python train.py --num_hidden_layers=11 --hidden_size=384 --num_attention_heads=3 --num_key_value_heads=3 --head_dim=128 --intermediate_size=1536 --vocab_size=32000 --hidden_act="squared_relu" --norm="rmsnorm" --norm_place="pre" --norm_eps=1e-06 --positions="rope" --rope_theta=1020.0 --rope_fraction=0.25 --qk_norm=true --attn_scale=0.0884 --bias="none" --tie_word_embeddings=false --parallel_block=true --extras=["some layers without positions", "some layers without attention", "local attention windows", "gated attention", "exclusive self-attention", "normalized values", "value embeddings", "a smear gate", "an embedding shortcut", "skips across layers", "capped logits"] --init="normal" --init_std_qkv=0.0226 --init_std_o=0.00481 --init_std_up=0.0226 --init_std_down=0.00241 --optimizer="cautious_adamw" --learning_rate=0.00083 --beta1=0.9 --beta2=0.98 --weight_decay=0.21 --lr_head=0.00575 --warmup_steps=587 --schedule="wsd" --decay_fraction=1.0 --decay_shape="linear" --final_lr_fraction=0.0 --batch_tokens=[32768, 65536, 98304] --max_seq_len=1024 --doc_mask=true --train_tokens=517000000 --max_steps=8124 --dataset="wikipedia_en"
Each number is 128 + 32 x the weight over its row's rms, rounded and kept within 0 to 255. Layers, rows and columns count from 0. Numbers have three digits each. The size before them is the row's rms in percent of the matrix's.

# up: layer 7 MLP up, 1536x384, rms 0.0447, rows 371-423, columns 128-255
# down: layer 7 MLP down (transposed), 1536x384, rms 0.0407, rows 371-422, columns 128-255
up371 093:156140124145160125139073092057136083143131121137121070139093135067124145091146104158101128066143095114124057081098107128154133160121118171117138125141127125198146146160188095092076118112153121105088118110166090128143118158151156070135132171126094105110081120199088175139107076114143131166071128031201093106149089115153098114115156137074086130199112156146125135115085120148139098157126
down371 093:100127121112140118158103125105136129138097107187114094092145101098073125109089056144132098136162098142122119153132172104116159133130125144095138137148159109154110103180096118090148178111146189116100109092220127133169189144089145128111077136130135140142134103148162144129111202075145103114134058098085112103146095093165142122101162118171136170138174089089128103086092087089146058108095
up372 099:126139140145093057126162135135115144065120135094125147142052101091059130149129122169136136079157133132117126150124147124220105090062118071144097189157164080083127175121127071130161111165070093078066148135136189131166109159152158102097152150144133144102106170155097133182090089090069105069131077131152147072174116163103070137131158111145150155157158070177127145128105043078128145112103
down372 098:101103158176131122147112179165105136153130130049137122187131098109108131087144169092131116135141141156086135117136085093163096122098159090141143068152117101142190161129174128164127111161143092070111046129110141173116184130121131074103173109123093129139168172057085153111143098143121119102131090110129089118180158113111115167132151098100186147132115158133126144140127173144143159154091
up373 105:127127105173141128138074092051139092106130125120127102127162097136147099181103171129116135123121124176140095148108146175149100136112133100111094132165142119192098117117186115135166150110146095125141151083134090128126133120168108104149129116117082086114071088143093068135122057133117107110161129091126102105036114204130131148145082137150087097143195128140172100108081177143125177177172
down373 103:119088114119161121070140117192205078135115126135124137106179129114141153182114137087124184050142124148118105109107130155150141080091122115163101104062145054102195102103108213104120167122146165104145136160047166090086186150116147145064132116093115105120161101092106118121158081149092107147087123120137121171132089122086087141178122136129138176159116130099181137165126154166143115137140
up374 106:163093119140140093070119100115126150159130076060099155139080121132124142108120180174154180115157161137127130126152131149097230146136192073128182165052148131137155149098131113145165129143136147105124104138111133141093110129137138146151111148117134142094136159170165182198132119098071143175191144106135112066151116188065137106107150093168170133156174169128148198101081053125093136091150
down374 105:155089133129115096024067167097127097162185108058143170100129096120117143129188165144133201069089150077122137098105132177097114121046161092103145189166151135150157108178151110139130151120093154159139116138104131127133082111101118109094098137078151187137111129151086153144147162109104086107129114099120124145208176074139106146144115149102129072195120155122148116114140145099116149121135
up375 101:167127168116142203169115108121124141142122083120098138123108154117099113150160137139131152127118119175091101136202161164130124148103147157200141127169099115120140105184157077111110177188087090158125105166157103094173104126109163101210149139176139111140123083175111122094136134127209166173150141178123162140134073151195124131090115182108053110133116078094140154145162153127076087145108
down375 103:060125143148126095145108095163148158121129158098143109139153114152150126067167146149132125140158082081146124159143090182087071134174096152135144144108167086170058074140120103137186122104166152166118111115127122132100146157131138181162133092131092117116157115147143157121178167149145060113136099109108078139161091095097130089094136106142097137136191182191094155105149185150166034136109
up376 098:153153167130102081181124131105100105146122092122155159149139112159088125136155113172102144133140073148110092149123210084126168143139115143130143098133152117097100076171106073157161156080091136099104115164177113099153115122122075045128115130106124161106115112100147179112175152119058141104166168071130146180141074133081094134102115147163082105124137147175076166154111087170169085119088
down376 096:159159089129103161154149187114127104131110106148125108119158204157130115163140124044097151143095090093113125143099128000142122173105142136154210154147090087156129056154107088157085109139131146179093081146142143167136113104070151152112159157138118132126158124125150124099107152142119114148140150116113148174111107078128102172151060164125116118160183106135057163091083112090111084131153
up377 102:080101136148094135123137132139164130153112129131133112096148128153129122150194111105114155167088092129165068144234125103212157112103103131090102158105127159141129091134099070094158160140105141081092090160125135124122112125083097106117099162149165150111138063156131109164173132109162153120092171147158161124026118137102102134119090134135107123078168106110127131033062141121084115083085
down377 102:177136134113075163091132093128084107092121109098144171095182147111153126089110108088084131098172066147131106103142064157066219117121103186052159112166161139185134112094109108158147167153128101170093179158099132102107121142175157100094152160189138189124111136087157181062101169062166166093192135141079097121139115144133124144132176135150143106123111074076137157106179095156153091126138
up378 103:123109112106110171183119125099232109140144107109105193087090136174106098124119076113185144131115192112122065099104166112157110095127101105147157159061109121152118250114102123097079107135192133128163117094101098171114100141183095094137125141140106019141158114160111105096108149145118076117185107064131104082132078128157106112141124113082134157142123099148100107111120131074144096067125
down378 102:127115137120156164170141151112165140155147126173053182115210144091118082119108142156159178155077166155173101088075102152066129135163090069112121151083145148064126145074145075186099126107157180104127145115091103119080109139118059130112098164165114106108161152095192101144122116072089108147128174100086111222177167123160147053131178118137067155162118169179138082141095144099110119087119
up379 103:082138150160100129117167127129189105050157155131092105136081154184171127183119126140190187177156125090141090144156110107101110172109095146112137126171178184189172146166168109146167179127110112087141137091166155130137129203149072119158135150115132108131077105117186148136134114103163163152126113140126076108124125168168105103128153104111042131137085112118121136149058107082119205065130
down379 105:133183116152091079119130097139119155131147154125114202146119101186132110107094149080132131167117158114184164126084133164178107147104079143067143184051126147092128129161170130104137086125081115110154146087128137159096108151148111105162169129183096154105154162174114129098119075119188106146128108167118154117132123059100111108134136134146071095153100113063137066099158130106124127156135
up380 100:076092084153081154134149118206119099094087127123152158122138054129082116131125133149100087164174128136139142136135095157178167149152152105200112157064165153101115161097174131162159113122155155108122219127183105123099104164151110139122123099076194137099123199122114085194123150081061108099139104122105113112120138143124054198115118090152103173120106157159154093115146091094098182136101
down380 101:100103107130101129126161092123190097154109132156143097178179124129128101109149107111101097098132136098147142154155078141111136118151075108138113093204130140148158097099144130086140145144169136176118089150098202062142172176137208110091072154108139170119114101123121104097177142158148133137147126118120072126171144124122131164114124089137122146138111083171076145106134057125151121129143
up381 101:155059152166145152120082123087168092125104103176089151139124098179077120112110174198147167126183133131190073078110128134090148194087124097178091188180113214144099137148157091112116099126175118148090145127108126143153099134159085072152118122101157042122087060152105188137137122113077134106160105167176137127184142146159101147097109118117128114138103067155154179109098154093153098135153
down381 101:130120134163082136122165174200142150119138091085114077123096145100133135126163138119068132068096196147124061107093136105146137114203101172132114118143128142113097089094119140127152152135113141100122098115129114140176134176132091130159109130127146205101106069093105094077117071123203141140102055064117129121089114121155166137130151210125101154094149180115120140134046157073079108101105
up382 100:140121134135087166116112087111108142159102070078073098083135027095150105180162169180124116097150128179121156123109086117095130088183131159174134123180153153115060133145122151127146093151147146111073141140139125106164110137160122172124135108111114125092101113101137107115092180078127076137143151160165127150094102182122139120111135107122142158133121183123160123093161158149161181117114
down382 099:124169161131130114130110114139106107124162144154060148172145089078162181166108143138199094136135140131139130096148132172147197116124184143129137186156120122182113180131093161057150127167165152104056136163110144075149186176119190102115132108141146137064099202077088184111102162173107150082119050153082169113140084080162142152101150164156156154131169110072175146068150075110152120123105
up383 092:073134167130117141076162106086052155117107110107124114084149022070111125123088123167097132084170119147131099096177044146125176104121133090160080146149160135144091119162160179101109174134088099137157157160146157110176140142143156159121153087145083134143091148160169156130143025193215147100173109154148103167074089143129124074166123201072113127149139134098093131132127196158169119103129
down383 092:067109123149119171092092149165093135146087183120140119197175132087137128107156157111144160142097158104154099079109153091159082071153111121061217103127152145171137137128126145134160152130164101163137097091094139077130204079127137144145138143206151068131147132104070209113061116135092150107124147077095132125173120098102144137119115094124155103130102125142111152154097124114096107112140
up384 101:164144161136109118151153091103120113124167099123146141114167079167165166170148145164135138119102154189082141093091112099103113131132145158169081165096085161142104089147139143102067073178129093158134178160141095186117110202146132150131093100124157169124139192089108151125129160100091095102143071175105164105104101134163133139168179160115126132171125131080117141143099195079114125118154
down384 102:107083136112124133144121064120104040051136063142151187106076129221091114159057107053155127119140131135126131150174128054186150166175078102091152099160161181137151153134132140171110149169121152096171098105179096134154152171194126137078154163102121175130126171134147140108131115139117144142108110090100120106102125113104146101116131082048142124124119071166103135135082084142099123104161
up385 086:183152083103128178149173124017089170138158130102180183113151083193178118078154165130093127123166100201120114155116089188128151109111148081141143134102143160086120159143149135108090035120067151077165130100093122097143109151111115161115191138145142082098130145131112069122131113141128112123161137175146151128129152159111104116154116097125120116114143109049136106111125170087155132098155
down385 090:104120132162152160121118176167157130149128117127144137147149135138115125114094060091182117122122125137141176151124113121085179179165086057076157125055109084132157139072111178165102079136188166114125104078131099117071195117114083129147130089103180106177172102116187140083134115129169090144138182078122166103093158071162125180139093156100121101144096165119105101170116095161100129105133
up386 091:133064114095137075131109111140132136082117103180093177105112084182079149104152171166078144103122135121164133077124124124161175087108153082121119177137154135152131090146111168094185115128080038099076111126126108159139124153152115165123101161107142094041071137154142049130078049132142127062200045130112103097092154126121123098163143098089161115175155133090128093092152141107097120155166
down386 088:119139125138101149142127126079157077095118137038139169081116101147186074147121134139165120080116098078143115134127138104113110085129082137183155098184121154094122176133154086119046157092097165195173135139106103134107240153175106080128229127167149137135147132074106137137127126141107142140111159151135120127138132145134144207076103121179142185135160147149166185165111107203083167145114
up387 099:134110094155183140141083167095174108101057112110155190138141133124114137141107144137100169140136086090158113103168187106168110134178120119090169108114077118122116127109192129131088105153124142075086100103175085165121118144129108143073165121095028116154144061093163159087136114135145180114133112108128101094110130171142158095096164115105138113166155127134160119172133102092127144160148
down387 096:127059121133142052103159134124170138119120133151152206123089094125098153121112124137120102087191156139119123114097142110095170178144089126088149087111060169094152087134112116136117127152110084117112159186088052184155071150044073141131170133138112163126174141146152182135079156158070115125083162125146185110093113088132145185156181157099073171120112140123136141145112141132121132104111
up388 097:149146142119175097078122163129140065165178173180109174158127113163058121127153140132155146072124156123126166055096167119128078132109151082106073150137131103141126108133183067108095108152159137103131108163133169156155103124189066120134070105155093144150146136130166093176116077108150100142120093132152136162175098114140147071125124120110173162200141158094116181102174143086146133135127
down388 097:178159102156080120119114135110155085080149120117134086194138100171127106090186119115140131088139137146168133114109122146177192150125100162119122169119119148090124085149076213098160148109147155155140125126105150159137153133118137123110163131111154101125087129159106109136162131185143141128101105085168132136155122161141094186142064162142096141155111087104137090136137094150097161037055
up389 101:185069172081100143076141043148144165082137125140138123161068126147153144130116113081142111163162105156153128144120207133164117191146111116106139096063192131135138142144133076065116110133147100117160199123143055093113094151141104073120140162131150149161132113098116144166089138130139081123161095071176113136133155114166156111139104120082151174073133121107173111150072155112100171160162
down389 102:097135092140179135088143137162098075215133143072140112111096081148148203166101116078157043176162118158157170123090151102131093119157107136138136152078181102123204153149135102085090139207118119144143127157114210126171151128151120058070124105134156147148168148156156124085115124181150081086157125105134126170167144143120172167125115116133161167105121152171089091061068087111090138144181
up390 107:112087128091108102133134110115146124149105064101161130127088175117168157125087149118124150104129164171163111137163093077069179108126164137160061113138144183099109164189153113101100137108115095174124102119119107142151126168129053136107174111161127085176126127072111088145147108113118167133143126116126146060059091130157166114135111091113122168105108113169143116095134107206127113149131
down390 105:110112208147095143134167099163077175147119116109144159139100098121151120089119152159159154109058182131100060083141105103095139164133170077123120175139074121176156118158110140139114065162065175164123083108104147181108115103167125101096069136130184195108138146156084132134090130111130114075125152168122091161121114199107194113158081157092112085146064159131126140156127167127077104130180
up391 102:081124152106114119178122117147103121123130101187187116094086082066079042168125159131157147135139164132121117107158127165117143116179144146093115189099166136142084106161172152127078123147152131099146129118139087111133115138168104125126100148135119089140102119146121117171177156109145119124135155087179082136143106095095131150074164068119098122049142130093110164123160102140091187139101
down391 098:083135159131122101093095081132131100125107139114170126101144169148088083128135119110160112149078164139164145063153199157118115119025130108146149068148143146084159123127185109098147148154172107145108095098141121147132131122082142145209164163106095116114159119089162118155125188156178055187164145072121120151144149139146064106108156120108126136150129122190088154161136143073135146147112
up392 097:141098141110144142123116102052112150156108084132104093134054128170111085128131104146057096113184109165154143150189117141116192124117097139147124093141103188161109094141122094097175117120160163172117143151147128152118106104100122165085116122174172104105096107168130182178141152128137094134217134153130132104125085133096121116147118120102067136124120132098144114174067123169157198178142
down392 096:099132103167056163124149198133165106141127136137144127143159155093205203109105097142077120082117143111115087151148164154132075097150089183164077117116111097154168115120166170118092088174131124158184094094154164129129144100169137118129131176099080132203166154126137104094152091136083154100069145141136156187190145114104130124154150136171116114166134089101118137042113075087087143090130
up393 093:127098133117089067161138126089126145167148177099138138144069028155062139143106194126149157132120095094163119103168163146122131097149100150141156145174145142087118190147175154088130188153066123183102094116153119184100127097141145145153125062093135128174127126096134110194136150104196160090135119089168146104095123158141138096084052141144108104155136136084160096141146068152119102112095
down393 090:150125085165107171184070160118114104153162066100144133113125202119140110141096089092160100105078076147112132127090117147111105112109120075102144119077155123193054135108109145137154142164103092086191113082158089185097239186150106134209142144179081157150127088085129144111135130129118171149111120091145121152096139155156122142123070063097158153080166109165140121152151167109142100104131
up394 106:200098176107121141174097129119137096056091140105160170132155106123164142119108185127153119131127108165140086142122147173083072134082140134156136192126114106116118178151075182106076194145164111187120130121139074156142095134096058073158117072090153179115136104153123142143158118112131139077173128121101070103114137170130139132150144069117131127118119151096167164124089094175137128170120
down394 106:093161115119137114130133153153167095117164179141179118133062080146122181110132158134175135138188095125166117172121139139134116142152151125092126159130148144131221068132154160098126080144092099116145119094009143125127132194143133137129133082123148129069089115165139105102108136180128097153173102074079170106090221156127084101122148151157143115177121174150102151108077119111174195135158
up395 112:119151158120141044058132139124127088074128178142149104129088154173173147181121150110135174117146136122184134113100125082139145138141137113162136119146111151120106141134145120154123113178124154078126108170127138092087138165131165078130169133145162168151127120115123148097107117138154111109121178110169085086129138142055101126091145108119145122112119101186141170082113147132125132123097
down395 110:101084116144131135119077153192099076102174176090100137100167132078124135096171155161138135135160200156135100072152096089173099062115111095137188136133149161112066136136113124135160119114134051080090153147110126104138117167152162130112090187160093111126113066082099078077112104079152114091106140101131133150215110089143128059124201065153176130115173081179102177100140096109132127123107
up396 104:127102104138084093155149075085148117098171160101169170163085088118141134149169109169115152134186107141184063131137162141134151126083110080143112064103114140160048146123100138125093126088085094126117116120144109108084125138117125112161105165118120107122104110147082168116107116111090152173226075076134094133137094122102106118135132140056099133138079138106157122151097090128162140089152
down396 105:108038076118179187091112120107176086070121140130132126085099133180113168149163113148140145080097063122153137139076064122156178082082125121140147161132135185109116106155107110176135104122101144118130168134133150103175124069110114121162109176165178177070111093139125147118115108054059171144184140172138149088139150070119147134110136120108110114123149110121168103137082159141104056126088
up397 095:167065070130104106139125105090150080122130109130143119151136084096105133103152227135119063107136158141159128111102142157115161158133104170121122073107144148092123094138124145127120143103162135081127189143150073177111110130177166144142116119054192111057029129157078155113112136134113102111156189145162184113155128183160141171069160114076078158128067127143185160124188168094191145143132
down397 096:136163153133108080147146081145117161086124135109103035097107068123051144128122195102133092110106118142092135161057126141102126122107081120117138140153112091127124153122147141153113123166096161142139112108180130106107254135148127113136141133099181164134112073153114128118107168106130146141101164141132150166172151124152098127115129125185127220114110140134064094118128114092156073108128
up398 103:122195102094131141132113096115179085173130053135180133123129133125122097165130125115087177172140171139130121155113167132104090145219117165120137150105112145132157117111136143121174078124196104117125119036145149076113107163107187110089080172129207116121091176152172146141151149198148105021184124091192185143078087158115091143092148115165149144110149101139137105104118116111140157052103
down398 105:060139179073130081185214121115113162110156124088128099097116113154088148133135129093144173148116176133159180121163132160113105075156108121111126145146098072111141119165162121098142107145068142129132135145080104142133152146156065081151112139133166151047130183112071137088111082132164105138155095128108139125113152108101154149161130115082143091114160167155148096097135193130114139129084
up399 114:142122080081116119130111154143146131162150034186145146102104129182116129112148142139150086082171126131111118167119150116105194119172121161162093120099166173175092101136130089129128146085146146170087140102204104155119113148129161142078175116090176139135149116168116120154110089070102081159142096135111072131144123147089112196113156071139150142102129075117095080145091134087132140107122
down399 109:045151107166065119174158083135101149096119180095116150092144124089158152094112100174097202169115101183155133073153151067102062148078093080121057160146143142104197162085088069144110086132118137147139136099131138075113114117089083162149113137094064174113176089088163119160129117143109077110125119112139169157107130110139137104111102140173164161133166120161114170124121126122116098159123
up400 094:176142157082114137093138099095164079144174085155106141101129135090154083151117164126062113098131115074108079139146116140124171138213097121152106181162119187153086204210180085135063091131157147088125175122113160157121135178118115065158159118088124104118155151133135135139178142097160130189133146165142099088105060128106119145122108158141123122134060134083072085121147139112095124100180
down400 094:165110130099188139113065116087139126149151149152144216157155115186149106130077112165115125093113124159197119149125109130159132101085133089069165139065182166153157133111107123158131118095186059070127088120133100117200147068098145131186076130119102054126076127144104140110103122126102123109040134125143128109181140139188150157138153114183106137125161110143080147146110152146102099100135
up401 100:123110190128119159188135135087119143151143054127061166108084104111104063108166089118071103153155162135146154101139112142131138115159148077180102153147140124099084071180101104144100150140131144155154144131166147113115130126120195148118143155151128065124100063123163204112112164101162160112149129122172155171090156090116082138058095112189121175144097092168143103104082105130144097171170
down401 105:165153139112139135111065145113124177103117103112093098070064088103113130107140095108099105086135090126107167126095121103140141066107062112095114151190090109146147132125108111140110146114112120168157127076126104172150161135105144153096135105115058159155141127148128161113121151142180113119117144125193121146106101076098153146089089139112155117215096115182123121090146137118131126172136
up402 094:091093142179132106155110101091177161157126143151137142102126146120133101152180111122135134135143140125170082030121147090078131151168112160136149121154137136113109099173050121144123137154079152114123098131107126116029122131124158105128146149184117068141147096131088089094131125143101132081101124087119058132150144132105132123104160121153085079127136122125147115086115132217183118110197
down402 093:072165149145188138107092154117082153170111125090115118199115164124144146143148085094162066101122109164112138187119142175156146125083161093173109171169098115130125153139123130154123149140217142117081112158079109124141221111136074068111143084160091069107092131087133128074136147132126220082147135129152111115128086129105096098145096101157127169124111085125128174093100142148159109145079
up403 094:118067138133115118131166069143107165112160119123078062089117094157155163156107069195141127158110083161156125139181127108126158156170122132163136157096094162084079140123142122150192161130133117089095148132102145060092118166176126152177214124087134094113173118132150133149106153097112045136145156063142118090108152167154129112139102158137128151121089117131143103128129136135174161113128
down403 096:088139133140151140121054091171092118104154088108116107149151139131093198104100214076157104159142116089101205115177150157115118150176141197129143144061048149170106098099151103116133110130134200130134130150129167095102203136163109127135166087099102085180110147102118140143126171113032047167080094142136085124158115144113103191223115143127103160142120100119145140189104096164164127123089
up404 097:215115107119089127089145123084062114121111091172107135074097110177158166113147117182106197133155152153193142144170180178198149168109101098133094163127134132122053115158161118176087152115137087134088171113152134139121136139100107165128103147116139120064110115167110112137102099073139110056204159112121188108142096108137130114121156073100109139091139070189139142094169119123162151136113
down404 097:139123141160118101127121200173177109143140108137085117163117060141163107136142084132207081145109112083046079141136165118079100094151161176112198183147099158118151139169113111118193160158180111132151129115148110098175113118111139126123140094176094151082117129199133110174201148140117153162068124149186114132171108137092111078081149135100122083144113109090117122083132128146151117061067
up405 099:129154164136141134115093077123107132112101117132081110140110089124170141111105148140123099105127130169181123162177096084098151131057122125179077088163133151086154125127126135081159157123168105156127141143124145154139080120144133109101162181082085129125144162176101160086154077137159123144248126104164146096112167125123103155102124132115118176125086156096101160125114085072093165122160
down405 099:120146116199126163165149125036101135085103133178112128120160096129124138189051067150136115122118115130120113105164096231071101156063124130121166136107126074138117135079124096180099109095184143162197090137083242146201070091106172129130128106149147124107137096165113157104080157150142163049153172124156123095157175165060156111088094091152159127139128083147137147134151082129110165094156
up406 122:146110093151105119093171112101132141157141113176165146115141155190153068160154118106125154110198172124120108154145143088140129150103116159147139108096171175141025120069164149152179105164126096098115157128126122093075114121170130131128132121120111099128173167126137153148090125155139094155166147131185123153096058159152157111042125112080071161245119080103119105118106117104135135117115
down406 116:086115099117154115173102162077153078098158131155093126132124148134200079144116130129128129082162134100158113136126099059095112165124173086124122130111123111133098120154136092164114156150124102176088148190083110123093110115155141137138133151158125129168123117131181121136142111121155100146086155160158100120107065173153129164106165105156099093093034161126116073156109147152068054157136
up407 095:215125139130132128079074130083077137158114101166143174187116080140140168136124188111152164102153083097106123143133114107094101137172130102160104128179225190143144143144160118171064109112113098127146130129130084123139136162164117161135178151180153125159152104086154148127113114153147159119160150148184121172142138150093078164150108155116110131127081150129126188090102096162085130181111
down407 102:111093074155182175156108115151140112147199121123112148120149148124117137146127093145107080125140080130155117106125150069069134121101102128065110095140095066144139162090103127155146137094167102064147157196154127193130163163145140142211073143178108125104113096188125132144101132089129107115185148160128170118147075085123120064121127130150120105137159091123096119148095136157112138126178
up408 101:129153125145091142076125087095160098126100062159098166117047166118081174122115099104112170078120105136179123087186098181164159156184098169119125112124137150156113150124188147111099126110160142094099135160151191164036130124125103145102146150137186113124103140161167207053123125112118146111193125102185198078069075110098146106150103135048138171141112103152147180148141122175106097112121
down408 102:128140121124078151128160085082103133134139113162138180107135141106095105148092067161165153132139085137117109060133112174099129090142144158131151127087125115116122094124135158155102137130168148126072096120143070135188099089133134099124156111133179125137129122097193154123153169100153123059125167111181117163087129129066196143138102188131095105113139177113107144095168176095049168172110
up409 093:145101104154090079093136108101058104092112128094137127119104087168116119138106133081071135109204100123171148116094084092096157146147112126140096124176134111140076113132104162150080120146124183107158162121138131197086136145119112146143134133140144143142095087173127179120166094146127185088127116119161093126132142114159147204133067103106075095121085091164129129147140122060187138102126
down409 091:069139126187093089097104150123104144177158085137107141142112142187149094119140139114081092143102135162098112090160085118118128103100112139153160170135141152094101056113140103128112187107202177129085090176139120052135255177131085178153102153164080130068135117070150155154098153101193113102168161170143126116156122079168102100121132106163143061139157159133150152140138163105191114079051
up410 092:119080125174130118157156126114098137162067118141133121124132139148148122176230196151094176128101188151153031111122181102113143122116168098124095092077185147135145078114162098146162110092145183101075087187148136119135077129148100139110138188158132146127148196121122111146097115145177125136125155146203190121126066100130146183131159108188139141153165162133123098123084112106212117159181
down410 095:140158056118133122145185120117113163138171076050079113080065165097153139123151148062162085079074097122128116133155107186109092135082126156118129129075132114124167171102173164109121185136078114187151126088103159118152112108115095129092138061178133144118134124160134110114056098145095109117194096146173080106157151128176157154125120151122073121105147142115117146196103162069166140112122
up411 106:150154161146097134092130139109109152122145075122091115152145135134166140110167114200100115051117151150084100186135118068085154148156151170141118149140120141113149139169147139092067148138171128126149155205195102204099104155111122081148120166155152084146076190108112171111168100110102149174166113183177088113201087142136127132140176144182167119133144152189170104135142082142075137097154
down411 106:119091106139127144157128128098129159140138128105127152125203116105125126125142079115110119125117169134144076106056189108123139141148079124045124160102100114118131055114150140159105159122096136105142149137157141170055114072109107140082107191119085132136086125140127158100130123167086134097115102158077121142091120130096157109120162109129148123139176143184125139085143107093133138154133
up412 096:150127145151145125086156114141132137132197127155117108050196106172177083122088105106085108090113142117121125096072158168127115114123176128122129186135168131164098142188125093170168144143169198130127120091158125130193116146123176064109133123104081124072107165095131133058094062118115084086142088124121080142116204120166086094165167141110181087150162075126121121088108073113103075094168
down412 094:154176152184128135111112068142135191104116116125116084100217111099157095085113126112106073138134068138115131116182100140115141145098158152081116102134150144170131105061101118119119153144157164132071135129174130146026181162201123155161168112122079149189155123119193141139169121160144156090117150106124133191088169090165102087056104106201122199133146095091147118133138114132150094134139
up413 097:100159099113088146133149130099167155136163173150100218169142074133149075091165147115122075152116129212171100107140166143126131065192116090144136124141163114142139148177119090136150116139062191116178116100132119113014113134166109138096149103167091151147119171154162095155131191099137156108155120110147129144174153145125109106063115130165160110147154096100143100099132149105166146110172
down413 097:147167131173149109132158135149129144113131095116084109211137173106124089123187178131135053178055092135116093121085152143113040131109190119122121089156095136136138148117159130120127133120159097098129093207132149090107169097089170103093114160180108126133120128117100131055064201062141096153142071146136114144134118107095130038125098101128130127147137134088081110145118135127130096109097
up414 106:129129148075077120178213093185151133128112161104178107117100119048130153108112134149143112122142138101112089126121109138140183103124228072118100120196105191125117154124153103160092092124118147119118100156158120162091072134151172138149157197129110098130073091171095097080149067089162118155167082108133126131103069135084126140121148103091134175099141095101185112140106130102081130120074
down414 107:164181092149147121136093174122116126146180137172201103217172135095219124121158151096113075127121126173182185174212118149088130116110132090107125160152155148180116142108166118172135098128157070146101125116141171116145103151131142110165183143104112112207160214137130182135130121138088166170134129177143113119166131140086134153147142114039109127126118114166100127091133126116148140155114
up415 104:102144114140129140115145103127127147166105121142104159144097132166135149154189135170101175119145098132187117105160145132068151139173182160150067095139132103141084107121134149108128117093120108110123117142146119162077123185088153134115113159098125103161145110134135159119143109155170134079163167147165144134133157106162133104115129085189136092136062106135118087102116097116175117127144
down415 098:126151151188071132123136123145142070114138068137152059180107169057135122144140109115133134085124146119126098102139092120051128158101173156130080133167152141183102142123115144132110139112167211146127131063070171167174204139162121067105121141153132149142136143109188138052143128144125138151134081101158149133102095122148140114160137119166132133118102140154149173106093093154124094120174
up416 089:187130123120139141075099121105097110080108117126111221049125120165136047086084124114155158117119160098154133132110121136131150143176102118176117179175114167126132114179076092175152115105103111052114146184149111111116104132163086133143141134155133140158135062088099120127157133067110094092148119126172120134141123184145080111165148182115121117106115100139161085147078083143108188105115
down416 093:113130118131126138149090124093089179128152122118123176126141163157130080092124111121044142112133119079111132092088130133105116111125069140102090102093153152104139160153095201095153141126125128101176117132098107146162156146137117171105126127097101153145215131169108138102144071116129175146117090186143137182163159141160152124184066015162160135154065103147070107139163131115132163112137
up417 091:127060126137094181130145130140122137084124075106152110165123119160104093152176106122160146140117067158140112135157134117110107104186150187141141138104076189209121121118107076034144155164142097118142130145122092098078134146134138133036135057111125152082163149127121114087148081092184124113153112199073064117113136075103107094082103096113128099149120080086100151095124202130176144067154
down417 091:145107055099158115135088152145154147140125151155087128121066098149084153115153166151141206131136079104146135125102133152123175135107083207126153103095085106111114115150084140127115163092162070071092074143159092103137190113098158148137155090143152072136084157118072105096074145115050079095098076083126100090153100118081112236137081093120119092074101156103166125131117137181155166130127
up418 099:100160111103149111126135142134132120115145124124147087121103135154083102122165151160093155164118071128203085146112074128175097090118187169166134041085174158097112120184127112100112135099139118077075132097076162100115108139149148133094208170129095151143123130152151110101125098160104109119150084181157121181145108188163105089148070152084099131180031038170115153093105124143150144148112
down418 095:104119151134145108105160136138142127115168112161139097138070114137180102124085111225089118076180115158121104090095146149175132123141058114124092121170081149097112112145145115114110170096157088097027146134114144067149190095093150085097123117089152130129136102114146182152102165148127130081182154119146120138108151061101090064117103130136148180134207096118091144105126124152140123119115
up419 098:108116151079109147122141065119091109112134114140144180099084128163139097151151112141102167129158121124203133067127154115162160117106102133147104075167112143131127093134231107108139189166122115111105113192107117142174112181159134091143154176156160118129097143085093127117123169125140140104143072161146087104171119139161111134121125151117091151133100086097144166084147146203190135167148
down419 102:121109157149178122138165114128125134160173102139136115149133104086083121133111158102153164108149130179155109136078091115159118052089082086089098109136110141156154170155084148097161143144145151182090136135107118134142145105061157120078092131182118166150149098144104114089110146174105125097115110107117155049115158092106077151138168155136115063196100181131107142115137114124102133141111
up420 087:071104163131116200122137081098082101125147095110161147053113146124088053072137169093089129116130207154142113067151110109142150099140120158108155121177147157130128115151116084138116185158146136114120120149160166104133133127126136121194112105186172103169107140130091055186107123073079162089138155117180060108105142157119159189111199101146089087129140114151126090134133136158151187147127
down420 085:152093116165160140128095134138153121130152101112117126126140146134160115106162134132101112156097120119137098153128099142066116155132161127160150130116134122126186109083175108159122135117165133102144181169149133093081255150127085130138151119149112094104120202106151122093108107166197125195096122123138127129107171099191114111135153123107092099127107125108115069143114099129127109128138
up421 105:094167154133184138124198133139145076104120069117106128186115152104130104201107126189137114115113135142178119157122133109155121154092113103132118131114092127150121097119139095118109114128125142136160128178185144104081095132187132129189081109133131128116143171171198185145119096129097132100163110163154106152121084099119089122110138128154187121206140087145124003113134123123101169110116
down421 107:143147161106174142158156124132202199133100147123136149083151086149108099174110093158119152172078151126158110094110117146112109117120045102130176149101148155159126105125152095117126127178134141155140156122122203105074094157109139139094104144121110181162122066077151161093091097145115189129155120168169145116122127163152154100137102108141173122122147184129133093134131101112139127103089
up422 093:187101160105143158174144082056121107038126090105086138154152027102116162161127158121141128154142191109126112089156156161130127118119114129118072189142118126204112136173105138074132138098138112165126143129109107139131110167131052107089110126138062068110087084107161162116123117100079117137161121186088160057097121176131134111149167075133129106193070118088208147175134144094127114127131
down422 096:154140167148088123094159147111152131124164144138094116174148153130160134093116128182179145167188161156163119082140142084136131125169161129114185114116129138102123141145070065139120147115127181148102065161156154075142170147074183120088133143111131144172174165093101163145125181130060122141147124065140143145112187122077116171090137153202147157077143099127091123116144113209206158132165
up423 100:101117186156153124074157156061121112066125138095171136127129104076064102149124070095113239113171115099158155112124140129142211116115145172094067165126178135151142107109132135067110154098127103181139146157183065095125138209175083136179083115135178139156078160171183062092082071114139101130172116146142163121113154119109103156103138149104124118159157098114166098138139116139128115175114